Each number is 128 + 32 x the weight over its row's rms, rounded and kept within 0 to 255. Layers, rows and columns count from 0. Numbers have three digits each. The size before them is the row's rms in percent of the matrix's.

# layer 3 MLP up, 1344x512, rms 0.187, rows 854-890, columns 384-511
100:136146133128143053142109132109111097188116088103125145112191131091172142110107119167108122154133115085088113145100169148227174208097135155127153126172141119105154180115133127117173131118107146116131096097137140141126189102170079077102126174137142154162166121105152187200147159121138124127157157123090105081148190128156126136135089179106154125152061102116079136131114108075113048113137
094:174144143123115137110094105161151114106150112088058107077092183119121171121136084137137121123131163164132114136119148124141151123125139104060115120102136103148155168157147149136136142119130146145125133133176065133147116110164138102192145157143121141108143186124103141179140167112120146157149139112108144079167099180123132167107105094082127100160167194126126137135129109138187075134135
094:162124167104156200141167145176186177101117071100131083123128106097156206203134137175091109147143119127107111131083119163175153171178113108162101153127097055181150127086114116139145108198108090081155133111119085117130068102125133104143090076126155128116098124162134074134116133147138105162133140127115088108159155090158150136096150129084131171173118133130180147095079134129095119132103
102:141135158166109099058099124115073070135123129162133099126141049090041123133163125118109074122094125195127121144099065112144113141146134096101106168119109161112114089163104129181127148167071118098128141114097111119127179145131110114109108147159180093145114055154094193117136153149147125191097137112112121083079137143147128161150183133188093162133117173128106149205088099120096111161120
096:110129114140158162124136088199135151166102118156165146162095127146115076129100151147132116123088173131159142106133086146132141100148148174142132113152167091133146193133132164141117124133145135135144158101174179111081154098187123162103156086086112179184112099074138178180140141093095140137115119107154121177137127101119160142113140148119149133138146102138163063149109067112118131093071
098:082162174082109138160130160108141152110136105206101105099124166040138058121136138123100117139137079102116102116142085130137153113060153045115150147155078113107109150115181140161068082131119137171159127151169134093132160137117100169164126172142070097087145128155144121120146094108096112144131170135128153082111109071182153085112118117125116133120111066119097126056108091158188093115177
100:147114094146164113214191128134079147106129106137074124131100109102120160160126177148102128106153148096140164140101103116096146150104112151104186103167097127181134087123180132070138139140093116169180152177151085151109150083128134155158105153109107084091136107200152148156123135159162142105150164149159094145117137138130103106167086122144120106174082118127131122144127172140148204097172
101:137129118146112130153097143110117202087136114127105116157124124122115117116067150162115154162129095141202177126120159105137146110130132180142136156128074135104118130079119074084121119146087226111159193161123088121118079181090082142138143108196116129147183151089071151102189116121133157140142156093062203092148159127108096149114154121128114157087162176137153137212104161147136116148107
096:120157101125135120138127074117101151150158114074118139158122066167116093084122142157122103133121113103151134132110194194154105133108091091137121140127123112137132093171059142153107142168126065132120139130100119144167064115184142125153122099088100183170132151135196078066136114216153168151198120062141141164129134177099066164114119132123107151150113218177089145105158137161118150083097
102:165147088104174097100109181131107132164121174142151087095096095111163124108126173176115149117144162131175161143136174134179120147152123129137107158134169077072148126155138135116095113083148107079219146132083125123114172050161125155113104084130098059123129102138109107158146110172104132129156126131149161131107079143207159150105080139107168169123146092174120085093107143104147087165129
098:120124114112119056097161127082140104099129150118107138140080136101094066172132095100096103137119160151091040139095152078193148103149134168121142114161169084124147152101134121094138108145131141158063099147153094156185116181058055102079128150133123188118141114097111110100163134138160077094149128124119122116181201229115120139134133110125132163154106129124140083153178159134129119170113
109:179148123160103159086117107117193062141116120101136140127086122069130149131099158120118122136128078116094149170113161108150143176089153161158098123152150102146102203161067180132112065111121133144146169082141141099090083103157085139106108121131135137140170068134142143127127126095132160120070030133172127181082151103129111151131163142082110110143187170103131141075152140146120133144136
104:154124135138055137154180153132107104132128158185098065103091105113160116110082100114085083150169101124179082129178114123171103088167094137097111165163135128121118132146118095121112036148111173142136080113116111121119135111106175078159128157106166131144144139118140198134142179113186150125152174158115121105141080122113143105124195145094139174138071111075131098160133130140173114105112
100:103152193151065099099157148133143154146108155123078063156156162122075177137043108060131128138172192155158106132095118107129085046104091134148122143145067102092097101139176083150149089079128156142153143164090120188093123104140102157196152150160154097196096153113143151136105138117173169109073136199112145077172157108092151156150159127093094080137118119126153159166087124118124108121134
096:129215127143095175127139067102151142150110176133103111176142094130108163182147141108117138139112121098140106166118111147090132096117144150057142124128122107138171143177113153101104152109081071128125129159162085221128180107133126154130170095098167160098158111147137154162106113123110120117069120106156143140154101060165162079096116157115146169121167137130109108213097115176195129170074
093:166189156152157172192148146121123136136156157106106117090117187133084135126160162130119185093136198178142117115138114176114122156096109091154182062113114135067146129131177109115100161136111115134178157117102058124138085119091101182124153132091115140125121136117151100129103092143145144106119110104117106129144109146182066118076116128143154180089120159138127197112131147169108153129093
102:131161089126111121195082084095199134159128125144099077114140110134150165159115115161093113152159189132125138141176120078102148145104175099127204122169177132099167114134155146149170204123065154087126138103133094112119188163143063123161146152114146139169179117138113170126160062095170137156101128126162128145156130161095166143128137168155151117110149115188162083107097120152145171083119
098:159096094123144115141130138192098145103168149113141211121098139149154134084125132158127117090178120135101175141123078132100113128085132121103134154157149080172102106104126106114129079157133162127164103090134096172119143143145094113151097128123123080197210074145179147140058134129065119138098133168122158101096170103104103166136150202083070117140171087125137142117187103056125124103083
100:089135131101135122102086180112109098130082180153139140127148024095091145152117120117092109174162122166101144132109179151092149117116114139133079128130122111177101139126140118160071064178079130139132104136137163121082118106096116154113133166137078120061100055125149199139104115127113156175100154110154154116104142103156159079124132135087091130139208104211156128136101105101179096130103
098:162049187123120103145145203118165131153136186150208181139153153115136107180137152112158126107167159080119219112098153160130118126114084154127139164163171114168113158098115149150110106186108159133201120169109178100154168129179077084152119114146188159146105055120095106097126191188099138133127117090133119144092144144069076135113116140093146137196148144164120177098125104104115114107173
109:174094181123127162096167178066130168094153151133088087104096124092153142155132145061153161177103123197161124139156137147114108130100076122113139139171152103103128102125077088119081107132111119120131086147085107138134092174111200145119136076124087118086104126180124169080164097095112133128093159142113134165143190121120132111133139095120170119035094120099132180153157121127111144122197
099:123136146154112122102165147149171141084141088093094121165209095143139198104132080152117186138119128181113130141178169111132099127130154088122136082188110165127118152162117075175194177135117080139158093127154120165113146105159080159166098185147139104127174137118081126129101102110133132132146126137168107152144113108203143062191098120123139146182118048079161143106159120074189130133106
101:139168098152223141094158124131127195109132123102176150121158156133016152092092178094161115136108136135147115100125153143133107116126155178104136112144158077161133174085101160182164123142159154131171123115116138104049136155164093088113157125090128058098216097114098109135178132129096167120124159091116145075200084146190151071121106147142126161109102126163131150088100162108141091117164
094:130141109162114125135141206091133121171133123107100112121061224115122096141123177137144137121089123114145125135120115140125139073132114146119060145107060112145126126107155128163135151155096091165117121163171124086115126135117111115081145112065165167140166076162148167133122146126115161143073192138112130141119096117172093067096130116116098067092159084125141097096084143106136213118164
102:101148194108162094171167127134115134107122146106102090112052162067126151148154134145146049170156108063133091125142135096137187093167202098092139114109128113142080041055129132125138095094140150100140116133114105114153135168173173122099130130074069030177123114206057047085106120147105132106160089083106145083088106119119146128130143151111065104091146135124114154138054178100087078134138
099:188104139097104086153066145055160120218132142129108128134103130096126139121134140156073149136123086133186113079139107107132103185160113145119119119133151134143046119079060129149093138143130143121070205108081144144101133108130124128140142056116111090106141099105157092135147137164162124148201098097128082110104087085110138095115125115160150075096117212149126081125137114128123162143142
100:118150138155127154119111186126114131175099061135110054132093055106124135082125160118121101135128102122123136107111123128098124140172138093126078142077123145148196106204105088079125108182114128120113134138125120183156148124150105171091135131147107091176134158078138117084105152119179136114142176146133117152159152098130113142128167104099104112099175150099105202132135127101129102103149
108:125088103147190135100145090172131093115145134150122173084097136139109149139102121095122103122143111095099119101049107184101125172142145180131107136132127113147090160114226128123145105133100183174145079085215054133167139162063148118079116116183112126092095168148183122157133161091095142098121142162086192113173109089129193092120128198143117107105147108136160139082120097143128095117147
093:051128155124137146177132155131070112114135092103123146147105112071138093089154087107085116143162063131159137107125052125158088180138193042149073154146160141178130132108196114050107142124172111128112090153119128118100129068157125125143138162140134129072130088206075135119097139082137163141133108090120153124157106137097180063164098105145120151144186215140145076107158133194153093104120
099:124146169115149158142095114105148144112069184093166062063091120078115172134107158166126106153165133116088156115072163130178160095149094102129100140133075134151128110145145134107141109190087173112121071131087125149145106146127094120139139110155116163115177140117096141074075115152164058115083095160188167104143172167077190100153114182110139153107097098162147106120062113103149116107176
097:063086117134170074100135096124074122103214153154127134157173153131133148149130149133105082119096239121125100095156049149111154127139101082209105158095088119117110113173113143121117160177078205149101109167148107131146184064104113115110129140149145150147131155135144135064141091096113189125072072088144104111080100175150185088118097168171146191165103102143122137135121101196080142121107
097:152114118072137092077095117109108168147055102135145092118069089122132215125092146125046097123116107104090088115090159099127167122159147067118203065129145145126131117129150142175154144139121137101131187146096114081174084192172101157066157122124130188173109132135132149098138204178104097061106099120081171126105160139150147173084107107128121161144118192134172141163069152110141135109149
103:159103178163109104116133096138169061153166165186104133108112077197133094210159132106160120131171139101144116117066140184110136139155133205092192198146162108144141155142142105104110141148105133209061171114164134100097143114099154100125099182100132125099146091143142112171161103134182087128151148139120151134149121164132094109149121159124103097080086163110170089143146128119144172092138
103:128097149078136122145131110155129102152110164088158085131141140147114169164176156100106155102119158154136161078099172144207096154104165121170158065137115106153154087132123166128129156156118105091073113136098144098183138109125129171126094131176054114091139160059091130094156139119159150097130178162089092183108125106157115056193164099092168156128135113102114095110099170158072076117141
103:165132176123105120168160105108146067159144166136162090139155124124150096106149099095163194122093145149119125068154075130155139101049125107124124132118089098133169124167111098070158177159134174104104083078119118080117087136152156110179101166152119128206093135178122153147072102198185160100065128116103147096150160122129141150171163206119141180159109052152111197157063123125172125113085
102:123152139157138116125133157159126149168124123149146185149151066185133134122130118131159111166141177172122098142131147211172111161134142159181112145196064138198160076085136087159094146139177121140101099180157054118167155100189089135117140088138136180162114123101180098089081112089124162139167125096105152154174165100106065137126133129115131111132102092136122147114133158149138181165142
102:087157140155089075123160135165132120067115111159137157156105209148161109174108083109178132080131123146135143099139093065180108131112126088163164087167131107133157141160113110144137089110071138074096140167097135121156132100172159174104127103104127105203133114111144151104154091151103108122087147107157151172065093127121109159188132120114081183163073175102132137199095207122063150079082
# layer 3 MLP down (transposed), 1344x512, rms 0.178, rows 854-889, columns 384-511
103:118057141124167149166135164137107151175130161113157121147090175102155111126117110209079160139110111088112132154095105132177117084143153171098101098151141153110143125139134108128152123135150159139170082144155130103103108101121130054121122145096130096180142124150158134158135160105187109170130190141108095140111164125099155166100144158134169128129127159101076164083130102200132060125116
095:135134118119090104073211198071138103067108089089089125131163138124120112129090092186103121098084086107196178119140145102151144142125154123117156130082139121099203140124102115149200091120133070106015184149136192126098076150086106121130184118140167096135113147175151121131164088115164147096142146086121132083121071180149086084116182075091181095137128126187141156120154117174079150142041
099:147077141093138170178116146145143121156104160121185115171168087075128137125130114096084067144155172122128147078100130163153147168094085152163180147142109130189129114130119110096165093122116131154129149091059129120152098156123156129157140093168160149097104053106110123193148187141106221179142127139148076154143156040098166196113114165060138136141103143141177118059109118139110082103120
098:123117149062116134128115106099103145132098121078184150111062105059196138113138105083158071149094100127150122111148161142134181115091099115182081132102181197127170169139126133133125137158139177184161085092111195126153154128106118152090108131138157130155209111114176109100120140108213122116110159156145134142101153085173136161180128108119111104088141146110093113041162178156114099144155
099:093118117185129157167133141111127075162080102132127120105096144154155137072126122148126141052158162140128090156060100102090128092166112131134038157158143096111085144107182168100139109110160118097121116114149158090122132154169140153186159063120167094130097162119133148139153201116159175087100151166092099082090113088113188177114102150199117134186144169138107186092163142162138031162135
105:116118146126117129099152095126108200091122180106088095095108126176153090152186151127154056096153096119165120146201126085146135101153099092091134081165088103145092092132118121110092111161088116184143180092113132132146176128106094154168165123108073062118130120210119129097158131103086164169171134126184123153145148111094097172116131200140067151237168083180090143115110160186148107141171
105:174121085110131100132142178111134170115160128162129127124096092088160166182126132096105122159120139077099115126094128148146135153160184103073153123164138149131106160176194127136118132116084129121070124148155112098121177103074136146090121051113075158075146167162121106123092145135125118154067086148115084090180131139069125114230146061135094092199111065155162110166113124147150156074129
101:068150149082114150148138094150141169164178115177039087061122132092187155083088162113146098141062114129088154134111069158106128087075104108092197052156180119152067135138107122105134188130137115168143176114158137169118132144103194097158098136143116105127102091135086086147145135132092124109190099110117144119117124145136117155171160104070070158123161057142088095111105124076124105141163
101:118143184163096139097124134104090094129071124153153154163133112097120140072103154160097116103170086116115147129075158100096153161214079159091114139142142100144143088133153095163131129088105144065118160097108060119138111144108112117045123178103153137091146161103122177127121129143080088110174173110170158127189095077093072091135165097096149117129127172154120098138109090128086184130131
099:163135083138145109098096136170188159116154116149136151147124161102080090115092098138144153083052122093159170140115135129180111158129058121097093126197141095167167175139141145144189131177120125095120170155149115119139126095115119071132115127112139124156097109112141173080130126074115114200112114073135116149132170120164125170160174110107133189145052127136143110113136157157062163119162
094:151139144130177133082151106154124109129116107131107097048140098143141142107180114148199102134074111129145153142145106133069126125108174141085120134152168117149088112174140136115115120113109072100123088103105078131174130121137096123169147096090095079121173148143194136104133141116090116057152131149143149031163095151149133184109171131084136177172075152093124143128130107144136112101130
100:134155160153169147097143126149142077132166116104138150114095132177136133160153133156091201167101113111108131110149114115150069096136131134139180171150085110198119157143065060091124119040191111136145114119082089159083148168134104159156107144160168114087167099096159114173144196104119142121082173144046089097126142135147117034169070053144088087140106135156193107094192133140096133169131
101:133148122093155072128203110150080146204241120111138135137118134107091166110126077130166120072127079117130145130145138120126093140082170094117164153102194154115136049176091091128085117159119126138162133096106168136105164119086102154112177144090129146119186086158115168069095129114151139198150130058127158115152159122159114125149192088092163185161124172115105072211115114127135080139077
102:081114149127073079085095149085133085125089099140114111077104135085174164118068147092136079104162154145098113124114136074147127161069040110126097139142091183143100111155139154126172091143122133085110129152122071080106146142114079112139161108105181119121122114121163115091126093138146125149081129159118108092095117092101178139105142133165111142175108182176074170051107115137155114185123
104:161110083106139141148130086082127125138084080126134098144117086100099105187140122095122113120097164131136136095120129148109017184122110151145119128065096160018127111089078158090084166104078138093102144164149128179148126111104216088127137110113140134116141055133201100092109184140134118165107159099122118107130071080107104144099102142077132164169102140118096100107116131141191109148081
102:186111077102116129118150087074162118126144102119142134036108187137131055176163150178086145194169216188114154145133100121182167112109163153152125096117133127119072115142093099112201121146147114111148154121120103109140087133104087157119147191132152130129095162087119111130104087081122131149188122148120161176084121116131085138070138163155157065084105100101081187111138134079122144123082
102:123106152119131099141123144135165158158096141107148079171113138172157103151159120123088143157106077125126167154148148117106158157158079139081120171176163165126177136121102086053130140143146151148091146128104158121124108067091101105123140096105137134150135136129134171175135137112124168145125164109146145071079093103111149105064091179160132127130114141116139082121063143168119120073153
081:128176099115125116182092091128117104110159142089124166136069151150117067138138134165148174125091176123144173133137115145138175112116175082031136110140155118059171117117096123126124090140124062178126097158159156144114172098172178179159162105139104141156134112123138074073134129050185132079131128036076093097145183212087117131185149098124087078095174085083123155095121128139084069126156
098:090096133123129150153135118137135155094142148121177138125128132128127090128190178128120143183061103135133126125091158129119126096155138147096118139129126115105099120078118059104104137120136131137137050121145128147094153132104170120105152055162104143118189125132101146122109151168075120009159146132149112138138112165177135116137152155121102119176155150130110096126158098142135120132078
102:115090114142157141119074135181113131152114131102166149095125195143177116160115117086096137138104117132135116111110119131122116141107115127206165164096060105195072110139119108132107117087130141150124113138155095089183135110149120109072086114138122176045083100099074093117133092080142137104072102148167180088084124074136120141078140064097122190166119136131122106131152100184172132054121
097:149133071131114110136110137123149156075098192155164140068167112157152104105115129156125117131098090092093112079132095123108117097132117158106139114091127156175159141102189136058109159126215154169132106087103150128136138171130159167137146105183135180119127164179156120155167150190165104158148085163120142111125082124110120170127110121128165135128126116119136118083134115166119121111136
105:158110124154147098163133111086151114165137139108134099146093118148114093075148111188120143085146101100165146105102129125147119103138021183118104114118122191130155156164118089149189148144090102159154152103154142089153174107109167090144134106176146095125084095105167092112096075117159115093114082107199122140081101119121127162166153150098143104140157117106130146115113102206091069159169
101:118138169124115093084166153177131147123138119172217109146091107117085114153089210103163053107060111105131099100139085147099126175143147117123129119125148101119081105090141112166112114148122112115148135132137123104142095107145132121135062138076084097173120129142093147087119160124118094112203148139062102103226154137172149129123124116134082146151153134126151133090119166138113133117184
099:141148166124130110110127124104138170075173112168119183145150121149110126195139027096133110137196140102111080139162100151134147133115129135102138111146087129145208107114107103041114127180125154175170117132103131153139150126121094106178160119145102162104111118089103154144080097124086117130118167153179114060131130100060104136068061092131094173117114093111094176135094188150131116145108
100:111103121055108114103124136161127142182074138125100100076092122154140125175193116142148095178077160138116152077160158139051116087116162119097107161173062104139045125113123143146176012066182202125131138101163160114130110131099155103167062128127161094123140177078117096144174091132139120101144125105153136092111134115119148165091157095122176149117141152053152141146115138095128109142078
104:109116136167169146115101117103093075131069095128138144088116145128173139180119105181130142157099090162147097139136127096135100186138134178042048155065148131136123149132153174102107048178116162097168132148125129147145098105113115107135148158157092092110131175107068193150131102126130137110152119171135179122105109134056102104108118115120146123109144120177162140155169104099116142118199
102:188148170096166172136118188112146110127143127122073108150143164096150135090148129123098126171132131096134107101167101052102119118173112078126067129157143096114130097099152150076129092076129141065164129150082143147098138153106120079190190073125181117109142146176155092104145159138085065164106109131115134193070108166194203142118093166144169152110113096155158152150067121092143165143151
105:107098082170126136105134134107106134134151130154083133157168148100141141145071139130097103134120124079166152103118158184106120103136073155149090153082119094128141112127161101133149181106081108143103115141164087101194161120144097141085124172162133108141099095152144160154121136160164135089185129092080147117149127157140150091165104113144111136153118080130125154121143130141109083108092
100:171174141165114154101115168108154165143171174131067127109114165131077145122115173140150169097089122094115077116123140111114118090115117136132141108123137139090158077167164179129187138138175136094128144130145122158168086198142120140102073115115139174158106090147171085082122076120137135117070140140150129082116132095167120133149133151140132137117085111097174142093154112137104129133123
102:141068111176063123121202158098109165128091072123120100122123153075106148119172108097134150109111128136066176120131122090095139103110131175138146129161136087085156134170163114108134159144161187147183103112058179158187131118127106154150108153179169162054167122164097166080114134179123108143087142103110136135144128146110111142158096081102159091139103075096137139123034145158148113145149
095:140117059132069166097170167188115102123125146098099093143128167121191109165080105152170133109088066136088121131162155174140103147149141170171104138152118194176101146118153090124152136108146167146088163157127116139114106146141130126140124123139099165137083146144154148170098193149154130255178114102162107163113153049082153139175152113120156114163120096105129107120184134137144065112113
101:112114158147143176165109112161111084096162131137110110110112135184139136143127139127122110108182105145173113131104170149111202165139134130104153198131102163072166063190111088129057134093175117109130089140147140154129122120086096153148114102073151137130205142111135127111096169157164180080089176144154152123135133105156148148100077124165090131163088167134140108129077117103133130173121
098:105130139140160125162156193142176142130101204171092153168153140110098135159104134106098146116136186095182124128129134069112136089024126227165115147125093101095094122131083111147139169130099141125162122125113109136185080148109113135186139119113163074096212094086152144123160198128124140131118105084122122092118167110076084140076144132109119149155097103166127135123081164161119117146175
102:114202176111072171116078078153101125097171183070111118162147152162134140148118067120132106115168127163139101138173082161162206165034116091181147123100130141149124173112129129139123109123107103072107105130130113104151113154083154130155140176079113127094184129126080114159117113129114171033155173136122107139064141063173130091148077187146121149138115088131126090140135116142137143133143
104:112127098173130130107134119111166087114111193122058104107133152115206168076121105164186122195107124108058168123097117127106141071039129140133102161142134088142142155114116135088087105193105088123171118080109132167155091164156123133125134117143135156175129174172128127127053112141135105170178149086117077113104116080171139143125150136089139134129138086148103162139071088167167142089157
101:064150102159095090102136118091130116093122148120110195128150137157162186114153206131100126172104089116175084145140102204124134122153141132125142134153099124115147128143151136142136134128166132130128123094171158117161027141154142128103132081151138118070129167119110168139101131143075175104086115130108131142085084102143094128068149165098181092044209119169102138160128067152111141145127
# layer 3 MLP gate, 1344x512, rms 0.184, rows 855-890, columns 384-511
096:149170106154127133174079091131148108080129126111112125149050170182148181118158139100159163104125150098132136087158120102143161137113136188113156188103140110130135138189118105134073166115140148152171094169126114120166126107072142157169107130103069097108140130156094099116118179114094109160104079152084153088150129127092166142056092141218126108181107149156171150084158128120199091067115
094:131159131119103096116141104049097161123107151097089146153172175127112074087076095145146148125152138097106139151140117168107101102149102147102091136135141172110091154100102167121082159169102131111132143209109209109108148114130102175132064153085154165100145134117143176154107150161135093127104127140203182165049170120148124099053094134116121104095146154122146136138187074091177113143159
094:156085094135089094193077128081113154131107094142184153104089125114074122129126158100165156110150184142143133119155213131110149130103119088124119093055134132132154122135105126138121124132157114137156106138125116187105161167172134103127103123157136074084157180185126116114046150090099158100144172145136154117132137098135157154095099138158149138122099144134083112140152142158131123196097
095:109179096133124091138129129123115108121153125118180087152075131104112095062126110132159140085102138126148135111163088107149113165148137121097116144145109142109150099104132114113084145142146075112083100127117104072134107058047179177105037097085124074135162114132122142143114153137135125136104129137178108154123118100149120105120112172116116123128103134145109168148195104089107105134114
098:161137134125196138097088122071112111105183104164053111099104091046156107142124116183138191149136131151103205043134146073086187132111162144110129152176090139225141111138095124163151077118121140135105130141119090120134103103116097133107073101098105106136158149109103111132098144082118128174152098181102115094170139064105104088137113097094174121128178099135094151073110105141150116165100
096:129145139176150140080178110138084134125133132129180096115102117121090116137183133083085145140111124109094192119061147171146081128122116121092135132139123116152146133158173082125135132147184136132118076182082136129125140192125073140130105083143101070152138061155149098170142125187118109070125070179100093091159164127110158170146126177113153127121077121066092095093138088141160113062130
095:119152140090093157108123161139142100146120158113140093066137117085165147103067114110209100221125133175130095148195143100071086138074151087166064109145143105156124138108114147137137140170153138116173150120119116134144108236105134108143149134157125130205107161123128117158154138055115104100125166072118144096162103091107120135094077157121137123201160095070161126167130087090108133121132
092:146127186160105144118126132134134145147155081205129185151096169035100135097166144151218141094143169128104097121132099139167113101160116173167120112119075210132084132139144131151099123076137082196173120112130134132127148150093180169122121155122125108128166128089087160164099125080153119150110171155116128102100078094138193086176110163070117149164149081150103135174130120152106115178155
102:140158163076097099199154120112164119089103102117171125140075119144108110131161133143156115174083109131183156080144091150137120187155121135108123130156177147118101195093126167135138061093094090136172114055152146103142111184194159192164140078143127157083090132114126132063162092186136148093104134115154137122125047144147090198147086075114139130131076138180142103122129101164088139154103
104:107110108120168101198168174138115134092162107104150138108098048101156194112191099158129103136133072155110187116180064132163124123092085108138119188133080080164098123165105097058142247182070134115079097136156100121073145159085119104184122152141095100097128122203125161174124164121113127092101126090076149186113072131134160157090123148144136132095164117123124113085148105105108090100151
107:146157161148121128076149093083183078125142150128111173124080146080138148170141125113091119081129146085125128075082120095180139090059170166143120170151145103111152088184086148119123106111104076119130159113179152113104132105115081114082116076109102161109140076170135120117157126111131144098113119127164104166119131129123108076123101114117124125087188189127140126114198142094111142184129
103:138125145076086075105094133078130161096126106092106108175181147095133072092084174137139113083104102141118168150074135124104082121134130153128097119093123127162135094148188126114154171157117141103084104157191077077151086157174105065088127114135114135150166098129090084229097140142118155122140079145161179155081114142120076122111140124184140087117124172087120191070152138205134087119137
095:080147186178112091129108119127116136195116152124086117186130117081107144131081181070117087128157169150120120170105115106175135110071086142123112091090074103123120154063111086121172145081155120092183168153081137167075081128110137141156106128127114093123167119080115133148145081147109142101090113155104113144154167147102177129096133125096098096147104138134116217104151122104060144151125
096:230151157166104143142094120132147128104085103156109109126102135147115232146153100147108143135113119105176145122184124128110142138061162113131095148081095101127142124128082166177097119114101066084175189106143193197142103106169115098117128115113134141093174104132099138110140118168085146107121063128135100097140109147131095141066080177157115206137184113131093150130079125136171125126107
100:138123182166098149193149079084126139140123113180201138112111235129093138153112122136110248189123146199148151197127189173160106120087094133127119091084113149124104172117177124120135165080164115153178161102077119113164056170141091183151153154137138115107129134081142084124123136116162126150135109164139095108136084095169060111102096166157178091099141135117140146133110119106100128083152
094:078116105212131117106084066105126114120127070142114067135107157160106124114136115100120168092126136093086124153125118153111124147201153096115125126101138107126152152095153168167092115142119158142199127077132112167134156109144031118096155203123153116034160102101117152122175099109101089093114142116158133113107136080132144113121119124127135095160178147115117088179134096106162120078155
097:148165107114107185124131108117105123182147131153151092188170161100166156133082128103108122076189140140079041144170088097141112138164152154151114131114093143108162124102140117123156178142141100121140180199141163140183114104140082163134134118139153121163091191120101170120161102105166166167155137151135087112164109166123181093126159125124136115069108194162125079107130144117144172148161
101:153153137132165060125103152085175113119132096136163121161089088161105110160172159095159126115176136145133156173136136105089083184132171067066176134092159190123178084114131174164143097094102087115134150117112116124138143117148131118128124143133174179137069143140076125146139163138177118070107134153151166134156147100112134139091128160149143173108123144109118149195156153177205163106111
094:097158125170108128170142117096088139097099135157121170093186114153115156109090171170155131146141103107136180080164062115187138171120103111168151202147114183143125159117121144126095165130107150150155159164149166135117120109153119135160083141040109094132166170162148112138140081094121111134122101102149137089106120134139096070114076101182109103198183128071168170127062100167049122054126
107:066155131110142115127142153132144085130161167198071092155131094114087166125111136147133068092050152065144148151142134132166127113133143151124149137121124103119086145149134136035127127142145124128158144121139119171103178104126148124155108135178142185135088143089116138087126051050147139114159064078171158155089162094138129147171120138125141139128185158109140131145127115123097175142159
092:097132119154129123156136115107199136076083104085142082146119098119132159119124175103140149189155120103088144190056165182114130065130076133112095167164096082114105112189112112201143121133157118096100124065106098134156173144152183127153166153156116120144074084104122113124172111175123129121135093117157158144120169153088118135206113145143166156134088105110145121151122121128120102141089
103:101073110142122098183120155083146128153110138113077101135132188182198097147109106128116108145149125145159113127100111133124099073077171100128139190107175101198094166134154141125138124091124084152146114150143150153103156123103108131096098191137147157123107157130129099096138138167159190149104122101119114166100086100134116131186133075130090176136057106155145180071108127130127136111078
099:189073127128125093142137122132136133077097157168087110073120111105101107118162135101098125200081106135142163184131104147131102119061157133066133115121113127105143090146111070168047104084127100089164150138141104130127108200151081112121182153140119170116160177115111129099093116099093122130119143095195108154112140148091165136103133138129132170167202137123171145140148107143154128113150
097:132146197117174149155080151113141095141132080112097075073100113068108128176082100101116169126132057080160113059131149129125129149135128074124177090096171143176155071118110159117069118176102094134126103097107156097141194147088119150200095110142059085135094078164072162095065108132122127142128157129158133081111108166126144147127150098156113081167141129087086132113159148164147148172114
099:094162121130110089141101153178123213128137099122117137175127129130148121140137115101135134097159169091130156187163117121159161130144152106076123143105122088081151133139143129150149115128129174104144102135139134171133141136099146110159163091140103159127094142128129121102119135133084146143128093107164163137208161200106130176103124124069137135065104162180126130054103172135144058102181
099:182131120152169081077174140130141106149101132119125134123087150094153186146141170098102100185120131084160083160085104130122151136117150107138141199129096128149133135135176187113111048153184145098177093056116102090105074190075054090175105159138158102111184151113091131138087161124159098137128088174111155150124147098080183112078123065168108094103107152177141167118052077097187139150149
103:131100194142071135079126051126138132095195124132116103086082146080127172142098170148136198147126104194134120129191184104103119079140168167092139115093139131156097116105079126067166119124169120094183127108123096078156136091114088164143116122142147116184155107191068116145124131164126138130106193139127120116158100104145173105138130149080088160132145151087094130069148127110133082129140
094:114089115111079097157144135175218164121139018119092142082157114126163103121096117114137096129110135141102076195140169096131155176141127074105135128207133108112168111060129125121121184125169169088072211137102131097100114158076137113082185056090118117156183112087145108125123146124146157101163128088068150130173087143130102125145089050151140098086089166124148127101150112167079087157081
098:116116163121189133164117114154122076112128166097053134181156085161085168158143120122123106126151132039185150127158143144155055180162148064087135130167062115094146144187123132099161129123137121153090112116107094141121123177101120149148187117069152129129155111091144112107163120102167089130163077130096148093119073192081187144123200107085102114107100140150125153106115148131127088132095
097:164090143083078096076183151108087133091162133179085123150127115082082150114124105175139101133086114154105126178134080092175140188199171094166103100164069069123089087154085118155183172145116130209133164132149152138161169161175127087179133132137148133083140112154150160128207087098144158146135103122101172121114111084172123100165136119100149120117136091187171155126164148195117146082103
097:090132090086142105175120106106086098135130134186162129157137113152102104115092136150164121161138168175171136200105129053128109167109158133092177167091154101116100125148107123115148131134111183070108195103134203100128126105135174142168125152052127201102077176159037128127164118184126075090143160136093129103089163126092052123116077134148107087102131117077098115143104168097110139151088
097:139118130130147102199193107130185124129158121091182123112082072149111114168124107120096140123163125135104091120129099114115152079121108146134136212151177119127109078179176155070109124157076120193097109122122190108113086109113111109116090136138086134110121089121107118111103116137136125110136123143121137059124178097067099073106115169137113135120100174111164142073093128123168147129166
101:088161085181066111163096164164182074152146130163112138119096103143083119160209134141143177115087167099126180193093099169197177135153139170105169080096128117156150102098092125071127093140147072101158166158120152182138140106128121199105173084095178180107140110099123135109101145197047133101125148108104117129117169141107096169112105171172151143184101122142127120112053135086094134148148
103:137109208097140123130168142114144132101114092173176055120105147134105093089127093163165158115117128106128102110116080155164132088136163147066165121139137126091117105183106148111137149087083155085114124133103168104146122135157138112103199128158114128135109176138095054167139126139101139137107099172131185157146192132136141092129202127163168097168137113083050197173116079094093137120092
099:121118107155116117120091096173117134092109106107100113152082145137125145115131106143124142143120162144156108132133111078114123138074183118077034174107129183149086114152166069158203058122160136062110152122134141144178162055102075123135149157092166166113139130057132163147095128114114126149097142117118140099086138113140155155138081106131144124069127109136182087169087100110226121065132
097:153156089149162149145133097143114152089040103109142096157130136151169087107131130142092111108085151125094146129109141108103098120182154179125085112160175095154112100129151134092106198117113162172170071166154112145145079119164091154136148089132084107098166121130108126110138136138176048107157100126035109196127174193131145202200127110172151182175084171144161143122158102100103112059159